python train.py --positions="learned" --tie_word_embeddings=false --train_tokens=104200000 --max_steps=3180
Each number is 50 + 12 x the weight over its row's rms, rounded and kept within 0 to 99. Layers, rows and columns count from 0. The size before them is the row's rms in percent of the matrix's.

# q: layer 9 attention query, 128x128, rms 0.201, rows 0-12, columns 0-127
# k: layer 9 attention key, 128x128, rms 0.204, rows 0-11, columns 0-127
q0 098:44 50 47 60 79 34 46 51 40 70 42 51 37 50 40 69 39 51 59 44 55 37 53 41 48 42 35 45 63 47 58 48 69 59 53 38 57 65 47 55 47 48 70 51 30 23 36 60 53 58 40 52 45 34 53 52 59 54 61 47 54 48 53 49 42 28 51 47 28 34 60 57 62 33 35 67 60 78 43 59 47 37 54 32 48 55 48 53 77 61 22 30 52 32 72 48 46 62 40 58 46 39 49 65 54 50 42 56 76 36 36 64 55 36 48 73 49 68 41 37 54 66 50 24 52 34 46 45
k0 093:46 44 59 67 55 19 34 62 71 40 47 49 66 41 19 63 49 47 40 58 54 54 38 53 49 47 49 33 51 58 34 56 52 31 42 71 43 45 49 49 35 36 47 41 52 27 34 50 58 46 48 40 56 52 42 46 35 59 63 35 31 42 49 37 30 55 73 55 47 54 49 45 50 20 62 49 43 70 24 49 42 48 41 36 30 42 57 45 70 58 66 50 48 40 85 64 38 37 47 48 42 44 47 48 48 36 44 51 70 49 50 51 34 53 40 49 25 52 52 57 52 36 58 27 55 50 33 41
q1 088:69 62 58 58 52 38 39 54 60 46 55 69 59 41 46 52 58 50 50 33 34 51 31 69 26 74 45 60 72 49 36 49 41 61 47 62 53 28 28 46 69 60 52 37 27 48 50 77 42 58 62 66 71 64 55 29 34 51 51 49 48 47 59 49 50 56 50 44 44 39 59 31 82 46 51 60 36 49 34 61 37 37 50 63 35 52 49 50 62 55 42 18 48 44 47 47 54 51 39 47 55 54 65 43 19 40 56 47 44 53 44 64 56 45 43 61 51 45 34 59 40 31 47 67 51 48 37 28
k1 087:40 66 62 43 57 30 43 67 66 50 42 63 36 54 44 40 42 45 54 26 60 51 47 44 22 67 40 47 62 49 55 59 57 50 63 57 75 56 25 27 32 51 48 37 52 58 53 56 51 40 58 50 45 61 58 27 30 46 39 65 33 66 37 49 45 37 67 65 50 27 70 54 44 79 42 44 38 62 50 52 47 44 40 53 51 51 43 44 56 63 56 49 60 44 56 54 50 43 42 61 72 38 48 40 37 50 16 48 65 63 37 60 69 50 66 53 74 40 60 54 48 36 48 61 49 37 66 64
q2 088:38 51 44 46 60 45 62 52 46 41 56 39 58 41 45 54 61 80 54 63 42 70 62 55 47 58 39 22 51 33 47 38 43 62 67 58 89 33 26 56 66 18 71 47 63 64 62 53 52 44 47 52 59 52 37 57 71 52 51 39 56 53 49 42 43 38 62 38 57 47 51 37 38 43 54 56 35 55 88 33 52 50 41 58 50 48 41 66 51 49 60 56 63 49 69 46 45 59 44 66 46 48 46 68 32 60 55 68 56 28 56 51 39 61 48 80 57 45 49 67 48 48 50 52 60 50 51 59
k2 092:43 48 68 40 31 48 46 62 55 24 40 25 54 52 44 40 44 55 71 61 48 63 55 65 66 45 43 54 46 31 44 77 38 39 55 51 61 51 48 63 39 47 49 56 45 70 59 39 40 45 49 54 56 49 58 51 18 68 69 56 45 65 30 45 32 42 38 32 27 68 46 44 40 42 41 63 50 46 70 35 52 58 36 45 44 37 54 40 60 55 70 57 58 39 41 66 49 54 50 68 46 61 32 41 39 53 45 61 40 55 73 44 48 58 68 66 32 54 46 60 38 58 61 70 38 22 42 41
q3 098:24 45 62 51 38 40 60 43 29 23 38 51 38 59 57 48 61 45 55 54 78 26 44 52 55 33 62 74 60 42 37 56 32 43 46 65 49 42 42 67 65 44 43 31 63 58 23 47 45 60 40 44 72 42 51 61 50 50 53 46 54 37 33 58 33 56 25 41 64 70 39 18 52 62 67 45 64 62 45 58 45 58 54 60 55 45 58 41 67 68 42 42 44 56 54 49 47 54 46 51 41 43 47 42 52 37 60 68 52 58 49 37 49 61 57 46 28 24 39 47 48 39 67 63 60 48 48 33
k3 088:41 70 54 59 53 42 61 45 64 51 42 36 32 60 42 60 49 58 60 64 47 57 78 43 43 25 37 44 37 58 49 57 39 54 44 16 65 49 28 55 53 50 74 57 63 68 53 53 53 52 27 55 29 49 47 55 77 39 47 80 50 54 61 49 43 28 41 50 48 47 61 37 22 75 42 52 48 60 36 45 46 63 38 34 50 43 51 42 56 54 33 72 53 54 45 47 36 46 59 31 52 38 49 36 57 57 75 59 51 44 64 53 57 57 48 41 39 47 45 45 72 50 54 66 64 38 56 33
q4 102:57 63 31 47 30 69 82 44 26 55 60 26 50 54 53 56 79 32 49 62 49 65 31 54 48 61 45 65 29 56 66 33 39 66 51 41 44 39 80 48 38 33 53 30 44 68 41 57 58 58 50 42 14 42 64 57 58 64 60 48 48 44 70 49 62 56 76 61 46 45 49 59 57 62 41 58 49 57 37 43 58 42 30 50 60 57 66 54 54 56 45 57 64 63 38 48 56 40 50 55 25 34 42 50 60 53 59 47 54 45 62 40 50 42 51 41 59 59 58 69 35 43 48 39 47 44 55 52
k4 099:56 36 34 43 45 56 67 54 32 48 39 50 29 52 73 59 34 55 55 49 45 55 60 44 47 37 52 46 32 42 52 57 64 57 49 73 49 64 56 41 80 59 56 49 55 57 55 53 57 55 52 53 40 42 53 56 73 52 63 73 60 45 65 55 63 53 60 61 46 55 45 67 72 84 51 30 28 46 58 57 53 36 48 42 51 53 51 63 47 48 44 32 63 46 59 64 34 30 71 49 44 31 40 53 56 57 52 37 52 64 60 08 35 64 40 49 53 47 42 55 57 46 40 48 33 67 75 63
q5 090:70 13 58 61 54 44 37 38 20 45 47 49 37 52 60 45 43 63 60 46 33 47 69 45 46 21 48 39 45 39 71 31 45 47 72 49 56 54 44 66 66 79 67 57 24 47 49 64 40 61 62 36 48 48 45 51 64 49 42 52 56 51 33 38 46 42 40 52 61 55 40 60 60 61 52 61 50 67 57 51 36 46 62 36 57 35 40 56 40 52 56 60 41 23 76 62 58 55 63 46 30 56 55 41 55 61 47 32 42 42 27 52 51 65 33 65 68 56 57 46 45 54 42 61 47 56 57 53
k5 091:58 49 61 48 44 43 71 19 46 61 60 70 56 28 75 79 43 52 55 40 44 54 71 55 40 36 40 45 56 55 44 39 43 59 42 52 46 52 61 55 50 46 69 51 44 37 44 50 60 57 55 61 38 55 49 69 54 28 43 60 43 58 29 49 60 51 44 42 58 66 45 55 52 47 63 50 74 56 63 57 18 65 75 70 60 57 54 35 63 44 61 54 52 57 47 51 71 45 56 62 43 49 32 41 56 57 60 45 68 50 30 63 33 26 51 61 70 70 44 63 43 38 72 46 42 58 57 60
q6 095:53 42 46 51 53 56 61 60 55 39 34 69 60 45 45 45 53 57 33 41 37 00 38 57 72 39 45 43 60 41 49 62 68 52 42 25 28 68 44 46 42 16 51 56 55 37 32 35 51 67 46 69 61 53 31 57 59 44 43 34 46 61 54 48 38 54 49 40 52 76 51 56 59 66 52 51 58 51 44 56 58 55 40 61 52 48 53 54 48 52 55 52 37 46 44 38 28 36 45 63 64 58 60 45 67 62 51 73 35 52 57 74 49 47 49 53 37 55 58 51 50 59 51 47 43 48 61 70
k6 094:54 79 42 61 57 68 61 59 30 69 47 54 64 41 45 50 50 54 23 60 56 51 62 38 68 32 29 64 48 36 45 59 63 26 48 41 59 45 51 45 46 43 31 45 61 48 47 54 49 65 55 50 55 56 54 56 59 61 57 37 57 56 63 35 57 53 39 36 65 60 64 70 62 52 54 45 40 30 57 70 76 51 28 51 35 24 50 46 67 44 33 64 20 53 45 49 47 50 44 54 80 45 54 38 60 26 54 69 56 45 65 54 54 54 34 44 63 44 56 66 50 49 59 48 64 42 57 37
q7 099:59 54 36 61 65 55 61 43 52 33 50 33 56 59 54 74 52 73 46 71 61 32 44 71 58 38 45 62 30 50 45 54 42 51 57 80 50 38 52 50 66 64 51 54 51 70 59 34 61 42 36 43 44 46 57 55 58 71 54 33 74 35 39 47 74 17 61 33 54 53 62 25 52 64 53 43 42 57 66 56 48 59 46 54 46 31 53 49 42 53 37 59 54 52 50 55 52 62 52 36 61 43 39 57 50 46 56 42 65 45 44 26 17 51 60 49 54 63 67 62 58 39 31 46 44 64 51 65
k7 094:50 62 54 45 35 47 72 46 39 41 57 30 47 58 67 54 34 56 64 52 43 45 69 69 57 28 46 45 47 29 48 52 58 80 43 55 63 65 54 43 59 40 66 61 44 67 43 46 57 54 41 61 38 67 54 52 75 65 59 87 57 47 51 33 40 19 41 59 63 48 79 69 45 82 62 43 58 41 52 41 54 49 38 52 54 38 59 58 43 44 49 30 45 44 39 51 37 46 48 62 41 48 28 49 60 62 65 46 50 38 61 61 42 48 46 54 53 45 48 64 69 50 46 59 43 63 69 59
q8 091:53 43 52 49 57 50 51 49 51 54 63 51 54 67 29 85 23 49 58 39 52 44 42 44 45 51 71 47 26 26 62 28 63 47 49 71 41 54 54 48 68 46 39 45 63 58 18 48 63 29 52 54 46 47 47 42 54 62 50 51 55 57 53 56 54 46 63 57 39 37 70 27 45 32 47 60 28 45 39 43 49 45 41 38 45 43 57 58 55 43 57 41 45 49 59 57 45 32 27 20 59 49 56 51 30 42 29 42 54 37 28 32 41 53 36 67 61 63 70 40 52 68 33 43 50 43 62 48
k8 093:48 41 54 44 39 47 43 69 52 50 56 43 50 66 34 69 28 69 52 55 65 31 33 66 58 54 68 35 40 69 62 40 80 40 41 65 43 49 70 52 31 61 39 56 63 61 22 49 42 62 52 52 62 46 55 55 40 43 52 34 53 46 45 53 50 53 55 70 20 62 61 25 62 52 47 45 65 65 30 32 55 61 56 52 41 42 43 43 38 65 51 35 50 47 58 44 40 40 51 70 47 49 22 57 44 55 48 43 65 49 29 43 32 53 55 57 31 46 60 56 38 38 38 52 46 26 68 47
q9 103:48 44 52 55 52 36 98 37 42 48 66 35 51 57 45 44 71 20 58 53 51 39 62 48 49 54 46 56 48 39 50 53 27 62 58 25 70 47 54 64 45 39 39 52 55 40 47 62 46 61 48 46 30 48 55 52 58 41 67 59 42 39 35 47 37 59 39 46 67 47 49 46 53 64 26 51 43 51 49 58 51 63 37 45 51 41 32 64 51 52 44 50 48 63 31 59 57 58 65 69 28 51 37 41 83 41 57 56 45 38 57 51 34 55 29 73 58 61 56 49 62 18 42 54 53 50 54 36
k9 097:54 41 57 39 63 44 65 56 31 66 38 62 41 57 51 78 66 75 52 59 63 66 76 55 59 47 38 53 43 45 45 45 28 55 40 25 68 42 49 51 75 59 44 44 59 58 55 53 56 64 51 45 48 70 66 51 54 65 69 60 45 48 25 41 42 52 48 41 44 45 47 49 56 63 53 51 41 62 45 71 50 58 44 41 55 54 49 38 61 55 26 59 65 56 58 67 83 46 59 68 38 30 48 54 48 53 52 47 43 49 77 45 55 71 18 59 35 54 50 67 58 65 50 58 40 61 40 47
q10 093:32 38 42 49 42 54 42 51 40 38 42 65 56 43 35 62 55 52 53 48 42 45 51 61 45 56 43 23 65 37 31 58 64 39 37 65 67 45 51 65 79 67 52 59 42 55 64 52 55 58 44 40 59 36 52 43 55 41 49 55 51 55 46 40 47 39 35 23 62 43 70 40 54 34 48 59 42 63 81 42 43 48 81 55 60 63 60 72 57 56 54 48 70 43 67 43 42 53 62 56 42 51 32 21 34 45 58 60 36 44 44 27 49 77 30 59 49 32 32 58 53 46 52 36 43 48 45 41
k10 100:27 48 49 53 43 51 36 60 67 39 32 37 62 50 40 65 55 61 59 61 45 62 43 47 44 42 41 56 64 57 45 61 46 58 66 32 69 21 53 56 47 47 33 65 56 62 51 39 57 41 60 44 61 49 36 42 41 69 48 40 59 65 21 55 39 61 48 36 55 56 56 43 21 44 46 57 66 73 52 34 33 55 48 49 47 54 72 25 59 48 68 51 77 46 41 42 35 66 41 55 46 58 20 42 45 49 53 63 43 56 39 26 55 44 56 73 40 30 42 52 54 34 56 41 39 38 38 58
q11 092:55 51 42 31 61 60 38 51 24 47 30 67 64 58 44 48 15 41 53 52 43 61 65 34 59 53 40 59 46 55 39 49 21 44 55 52 70 48 35 53 37 58 63 41 59 72 63 63 60 22 45 50 62 34 62 56 55 51 32 54 33 52 52 47 57 55 38 40 58 36 59 51 34 53 55 49 37 59 56 69 91 48 55 61 63 58 81 35 39 49 35 57 53 51 50 43 44 47 54 51 57 46 43 54 43 63 39 50 67 35 82 53 58 55 46 48 56 49 42 43 54 70 62 58 54 52 59 59
k11 082:67 30 53 48 41 69 41 45 39 26 53 59 59 57 41 54 51 26 68 53 40 44 59 70 63 38 23 45 41 38 54 69 50 55 77 33 65 39 49 40 73 38 53 52 44 36 38 58 50 45 52 32 48 61 42 51 47 52 45 44 45 60 42 37 59 44 66 39 44 50 55 52 21 57 60 54 48 47 62 47 58 72 61 59 58 35 55 88 51 70 41 39 55 62 46 40 52 59 40 24 55 63 41 60 70 51 39 56 50 65 77 58 47 52 54 44 39 60 43 32 30 67 43 51 41 55 56 54
q12 097:58 47 59 43 73 51 35 64 55 61 67 55 49 74 57 65 38 62 47 33 57 71 60 42 47 56 56 23 51 45 49 31 65 68 36 70 58 30 52 32 62 64 43 46 49 72 68 50 79 41 36 50 42 56 49 45 45 43 39 43 55 44 49 58 65 52 50 50 40 35 59 52 19 40 55 57 37 47 52 34 58 22 50 32 42 43 50 56 32 46 61 51 63 51 30 50 57 53 36 21 42 48 36 41 57 49 45 41 44 47 33 50 46 52 56 72 51 53 55 25 45 64 47 37 45 32 33 53